Part of a small language model's weights: RMSNorm before each block, 4261 steps.
Each number is 500 + 50 x the weight over the matrix's rms, rounded and kept within 0 to 999. Layers, rows and columns count from 0. Numbers have three digits each.

# gate: layer 4 MLP gate, 320x128, rms 0.0697, rows 233-249, columns 0-127
# up: layer 4 MLP up, 320x128, rms 0.0667, rows 233-248, columns 0-127
# down: layer 4 MLP down (transposed), 320x128, rms 0.0656, rows 233-248, columns 0-127
gate233:491499476602527461509478477613556497487540505488486461453411404505552531403545389516460436486558578468488446514541580476377583483495477486468561482441507518570523539524523483449479632490374535567504414439424512566482519503486436446526493471539505622488524504364509428431442456474496470523494512443511485570431568409474477422464515424430480509560625487458516504579535519529549522465459
up233:475621499538518465508423519500490541441461516539478582564512536443561496535397482555542598538439470519520472538553577544488475526485483419495541507488496535570491479519472551452458504490478497468551440473477564472544649627540472516511501512585501534398482460515545609525420400475478385464518511495497547554513513557545503612483565499567484423573438456489456451465410490448532522415439
down233:465416488507515535436490372573462498467564553520448452553470456515579462513531451443474472530504408383458383428517533476398497456506537561466493485491540529555504522490410433479510583543430524549503424487500493559558481500455464537497592527595471588498497480433546520529507505585511554471631387397521505547529504462475602457385473446555414490456521522526545537462499478423584446516494
gate234:543385543439534454616535539498570390554470579484456555432609455532492487513626456469584487542619499502481523481459526412439503576470526411506518405582520472479513501505496563486465423517532455527600522440588584469443492481535525587497384418495495458522480570424474534478629489546584507511464521519483478465505473512473466473489476523574432567577484470511497498507454441495613461438488
up234:426466543507545460515525454388515626569451446468507441447528442494620511464584473503537532429580393596534558439480502498493596426540527533509463448504479601450485474454532504546484611523551472569554453560501497557487496475411627522512429518508461477572497494513430534450404499421510545480476511491528497526549527552545450552413549533502545532436547517493478496427415515491547530545470
down234:524490595573473456495380535388510601499492511482462537574533469596542464536517445507507461558521427502521523570496507528457488542549486537434486572566519496506515472483512513611504469575518524442477407535467590529399451543463468533481515560495469438501466483480525408478529505469545482577591576399556519450511499520541485513496461520477484545591478454581552494447337464578522468525519
gate235:455441525508451530448444509424438559599444448550608520423521440519563526366485496546533553446466424596405443436475496536415449509445488528470491445480433533426494509547496465481575466521492543444580415551474491362523551513441526533542531490567535492441483565626439518464543439421519541479456485516546524574522484404492475438537507436495565440518514449482423495431482517360537608479452
up235:362518474554435522534473559535416476521528430499485532472417457549485535445478367543409537591475521438492569596514430413506407533501553486435471492518544439523538515533482484447417586510495406557496497523563543523476524552436507436520402496541625490518490453490495471508552479471559599495495420482429500537532484517574501504497476471538485425465547506510510466517477480506436505423517
down235:568359470505507504421520515458469564537488467458451483438480477602611542537497552555544469445441410538514383495431486557457500514496450497503541490498484507493494473525574464511534526518440532535369467543524543520455470391511484561494603469576479537502545583554482513557436533445514545468499454599451474590505470453577475523523622543442394511551524466494494506502466580482478492584505
gate236:502473562542514572552454502515513345510527497396553509531511531461503497460426594434484491513530570580599526458500424450518411453524480526423517484511586465510428449456533461554505469551553503500476513468542503453538426547476459519556537566507437447514498520406431491579494459600458460533556463466566492446490527481553484419537484570461385467515551463501481476492562542539522473558456
up236:488454595518556529602445514592500397481424514556468460542494448550485474502487575485550413475496465462532538487430562498482497566579550509436474486484555527459510569514435511564530385548480454550524556474469454519516492472416590510511422432599549489485502450545467528435544518455420456496466452410551482563466409508483566534505440522527437456527452399521471408535472530452492565567473
down236:505527558509577526478404473548446418496535506417540450455429544398477468428445524527446538504495582568571422511452556446495569470595498533417446509492566492481464507468470420525554471529511490503412562533598428413490442550515481422525504481499444485512509520585442491546430484558512478493584474515547594507545543535534498541519506526437473533493571497522472407500480580573506493509473
gate237:585550535575504521479550531553555527461466504441484540478514480460449504487461497428569497603511543575449459547482519485486511464520461421543456533527409522545471528455498575549557527532436518458463563485500529488541431505457485439560470463520454577497506499414478503603499516469473477512600500520467550473599529617511498476627533502481433495508462450505504633459544477527369447480463
up237:502432532422555483535538505545446502532451497541494600501499503497574460548532501535536490590449499552581539477427460519504450471524552443449393513494537443523474589453501438536436519411598470564510510536531532484479486671579486478562491540533577542511522525539486518492397473492579475389506463464490473536555487568603553502414495491484506500462509472482545500536529512499424459555433
down237:536471571497478484550500464508453475447557492432531486518530558456513443523564527491513415557462482485507510400428397436498549550482562586462527467434544466520614513477471486489436574481538467511617563645451514454557485418453516443451536522495447442516469516537533573517520517414545511418405426531498458412481468494526549469417472474454552542504536528531466507558533432573502528498455
gate238:465494465572509563496494460546588461510555384509495586578446472502486412458426481468487391582569458537502496533445439549531555475468434494542572528433506460512597429528496450512556485523515528487496475595510504518562544389517490544538490439518461519499519524500518488490488480460463438388462430491533502561417518530517461518533420506576581432508503520540454548514460473508457517476480
up238:458482511433510455484478474512466591497378521525518488475444474510493519561471416536555527429485473514566545498529570379533450451463466486487584492567509501503479596383512487496466479587487444575524591500473530507430430574437560420490525450466508504514464417525502509409555557557462483544504546490515476482478403569472552485518464464502454549512479516529488429508454498497499585583502
down238:501516510495495488567510568515558491478541481471505486598469445415481461519554544401538499471525553467513491577540499546498570522528448436577545486475565506536525436475409550512496541410493540499508515505446537527559524537610420553500453551498475458490540588505511501548402495504501457426473519433509549520474528458550467535514478505545376514383516484444482499427503552545518497508503
gate239:547503503555543427542456445571452589466510481403497623528527523467556431563435556445602430519472542539458419480412569410536552467525480564467515539530513456521438448522493488464541561591486530520474518567503513482584475499486490479464510494428483440549500510552554499560492445553464469501497506431452416472550507505441438438545545505461475565474450540584504483480515457475475513508465
up239:547441520509503569521468516432432543477542538504452524544535494465537504504502492562449539488495513522573533432556476490515460411529488437548491465510471486602514516494438452413451522455533471465484433527462544556450459485537534536527434562487489478427485394450514548471507499494376530504545510462427503538520483522587449463500441400467429471501398515463515529488529550577508479537544
down239:584598465525418514407541400514550419575460436525467468431490481445484542491573517470523464515481556363423458457515506512517546527517462502536571495485523547472506486529561491506539524548546551513479515514509420450581504494500555434467564444533464478518564483534524470452511482520562515460464474487560471482500454506460496443481544533522537558573625449514486561518499440365489474510513
gate240:528504543610462458504460517511482458477571521494500430573528521519370463529545490506455550477533573552545496503531461581524478494471518573425510544562597479500560531487433616530509448572531484501493512560482468532486600518466402515548412564469526525566506551457538477600445459512498583485496504446545503492474466458535582493537490604490413365462596479477440460585508565529455473450490
up240:444467534437437553495539552506554532535430466562520500521534462516578554498519485607485456515528479565544473580454623431553456461547540431621526517526446497508513544461432521481493507494451450452546517533556486436463459485509490437431494437591480495497503445546414536514553551486438435494544593532463488544471485564516466521464495414471546580435476411542525421468487471472496609449507
down240:513508470540500458449517425479404505463486435473442605459494469386574523418526535426461520478537522567582511531524491447543573492492574566458468511452555504452446446470542519460463516508487569507535451465505547630577453467461481479539612421473529504481576521478439526558489468499462500584477497542481444484450425485508486572480488554593516515484512515502504503496552628459552479488433
gate241:570510507474511516485468552515551537506461538631553537512501591597485503508506544451545465474512435490383471390484462470382539444512496480521479525467444493548533502584446533435489386559494550589484441510444509554510493479452473529548527473527499521435462472500514578517558482432449490455496387480529569559496530597398545593488524511481461423489432440480534546559508545439508485549506
up241:561408541496430371529490450524444461470436484435517477524457427513383499473554590535471612459478612439544416514487514441488490439510549595481537432539586430453452500483484524553586554496515493454503595496503451511568460531477574477538428484442487460560549441548481490494427462503472601449532502449517506432546493432544506461508481547498478538487588513475457454452603512581449514502463
down241:588465494488437457600508564504449509411538532524430537584406451411509482491506474585495547497504530433474507401551526426451602492391458465466460478464555502525518543556506524459483454550446585569483471484430462586547517472578570486499540526488518521380502512523531588530434448428496469440482473500471593568534502586446519499376546495573458446428539519504453490488536559441527524511470
gate242:497414550495493507640548518523507515575534557553486489543491426490592518515530470508549586478527462494481506438535529454393563527492543514489551516455489431472497433593516542448463454528553521519557473468418463495460521516527537542588434544528601381647486468466443603497518426524495470439411565528492562527513458461504571543404461430508543404500473427472460421498421612449509604518514
up242:464474531431452528523506489497507444458461576498445653535521534536483409589580435485556483501493592451559547444542440464521413435468537475469426465540505560422459536468462480479405452559464476503522492453599502495495456515610541400521450500409443507500520528563522485505531526489485473484467475557477529372417464517554400469547423490600466508486626514507569522428573451526539413393522
down242:518484541519520457550464578496536540524556487557530507512503461466517520480550561603559526488510568489436487478482501501432558568480498562468547516542520470507482449558491508522543446458569522541539514531509524456497493578387490529587464612505594529563442511483431580554500409558602414497482506519455602532580479562506566556537488488406415472482399452506490509502419598503505581466498
gate243:426562445420442526431528494498492498525496511557479444490414472522542553409500495513461540425520442621389516423464476543415482410492501462489551501472435540422468538600545429493459615459503480491468411519522449543622542547564505470493572486429413445436416531543530422525448542462448546476554472419484422415576489453473431538533429451519568465515495523396525447488492524595523490493526
up243:478624517540501444526522499462485480505525408541505543574505542507508527530490514498438548550425469538539515539413552396560459404510553576413446492521560500560534454460507460441529522487508555510441561512486532489477443498456491470466507532485526494547543490455427480534446540502484551542483556538535570526496471447532567462475553455489440446414592504425492451574614462503512575594477
down243:545433522504456487559466492504508545496470512527412581529638493440469505507516554552594531582470467463447403498448425509510456504596554484498459536533433506478504529478445499515536475471509552508588437436499550475580545526487578565592563511575479508499537474443475532557517481544490482423455473596533537528513538607529501507545528520506367534427420482461520578523420508479491517547520
gate244:560554465475500470421501499579554513449475501447518495438498531494418515561480404523494477506472443430472477401485545474505432543515481501536514397516466558524435414459479489435498437475472467547478466412404500518539547504404494487521506454530535452528545468396472434483559592453487499499535446551483507554545447567552468444565455481433432560446519500484447538578486473440417501552462
up244:510550450501540448481457499461561549425556469516451562560466560520485448529386452569395504484444441506487477534531513498526455457441571552460507534464520470492542568423436467488381477483543504537520429457524514432490435505495531444462505556545451548410500531519575507563393525529522512525491560464510542541495453538530512450567496467446530470486607551531479470570531544528446497439506
down244:528418527548473496493529424514441446517513558593439459425580543567533484508544576492563489521535552501579469540521522482487523500481560517430583545500452475500554430498534511504501511569525565438533541533531508476460493525485502526545455569455434551504621549483581474481559442529478395391541565459442498512501495449445522442442481484499422486526414475500539545502530384508600442438481
gate245:461506476524531468503516467490526395604495431579457519575478486491447451442550512455514628522518523456489531526562478444456502557475574527459544549544519443407484410539554486609583442435535519435569521438589441534555519463516489482541476398516483481525460574418497437520501511484501537480574469517519420483415558411556474533581464512496465459527536509433510489487486557517581536455511
up245:526577557511489484470511533490612526481576547503573545587544458513495503553496536526507456498411454491466436495524581601465435541493417405613506505499491481480536528469350542498498452584469401479468461545486492422444445540448493519466517517495431413586450374420523533482443507601517521443453449440380499547539460533431586497422592526497532461479478540579453471487486544477550524542467
down245:472483561526440443451605503563566467522515446530490525539437478496499520449555573502487566583431506401493485458454416417459454531369526393508520554553492507488477522524428525522510426370509504448509522517559446521521438422527478475469592538506453528566477550465492455491448536451400487540475494557385415637537471504508478520435476490475501470521557487555470502456467599498541511481530
gate246:516502448430495509492518515464533404468492432574519552455490471579475543505494510505419514492489502502456551500459441584452499436470572544637494515507595436486450470479500536562373385565521526557558512460497495549444424452442457562515485493536564543508426503554471517464589549432516577500551528516508491578465454426565525506505404531582557472493514434392424467489452531471516484484422
up246:461505543528453462519407491560542460463514542449537515444484540468521464457464501439435490472540527509440509434422461485515367425507618513508554511484542423488554352487539478594571502459546488530512457537597570464542657589487487504475546523474500543406506517463456436499480467516498609477475478447401485498549554473572525486543501457543505461547507492452444513551444479475416462564507
down246:494483493462565539468398441647446492506501502456567463466479545494539494532564419444455505463526498406473540465421457500485531493541399525525526495530440415471500521445516446529550509596467497469451527533477342501531501448439603594495538474504398492502538486491500516488627530491466400573498387574494510476517493486549514577526552577547594476552460467555519498488476521500492522508434
gate247:417446500530525548543488479531475567535492519472577451557423514552539447520561554513532557518497486471373321441452444473496528459538529464551586568542538523437460530645399576477464496588554579532459473534532468458592536492484462536551572542451481495469395422392495527482498468506491510432531506451415493551626514506479496545409474499568521476373526483424448522426544500510462559558438
up247:458543534460415558473560494454536537516528524515512591519452461476480565557473633507499612508592515496564489447520446456576536548469384516496433444605493450378530555485503524459510504536475599557501563607537431456396519479477593520498407599563463494557476497500596570577528451415560621557487552561479531492487545467420478547439479561472556484409565511621505458511614531471607471464520
down247:544510476429447549477526505436488425488536491469531537487447489451524548504482566518477545499570603507497554581536561445502495470510521457392433436470512505577524547520502536548537478529526560596530550483548508465481483536522536396589466559499480474427563544570430546568450412514483500391540522515512507481481457605438391550491639505501524456394476553341490348516516537451491421529544
gate248:475596454484506546446467462427602604420453529496429591500512497522443523480567391579485466497474453517393403558508511549494444480406464445553491500493434587525543471524467468508375480518429484402503487504520459586513485459494445472506507491518541542532535470549486464502427512484501489509454490481458537496572537531479441540493510539508448370454544490431566395486477500526467470419459
up248:550416418580554457507528480471480500530482485452505562503562444480588480521467461560509536617418430573463475564482484516537461565453590498563574533432473505449529613452517442504475574506569507545518552551510602628417422525598547502531479493513512431557545571524527524501517508489518592452527545476477544443540545603527581480536467520447505426463507449404493404583635513455513513583530
down248:585601497589519531502520518498547542554528446563521459442449529482431401516454518418564444443495526569450544513507394467527399575465585413470526512571480423478555479520416518522504506476493535580616631487451535476565504594461597551549389471494558511519436502522492476415539480495458533511506524499519553535417412452481480506548439542539586545482504585480507509465518439521474535442489
gate249:426600476489545550533436485512535513474476601544497535540507502513536488553462463499473474515577391567511514488448486471572487520523547478499541588526538469526643463520542476484468520492459449551525535458504554530539503523552447614588492535414584533509420442499494484446465495471551516518462542562460439497492471470510498502475364406464539494503507560466522501543451540496501405504485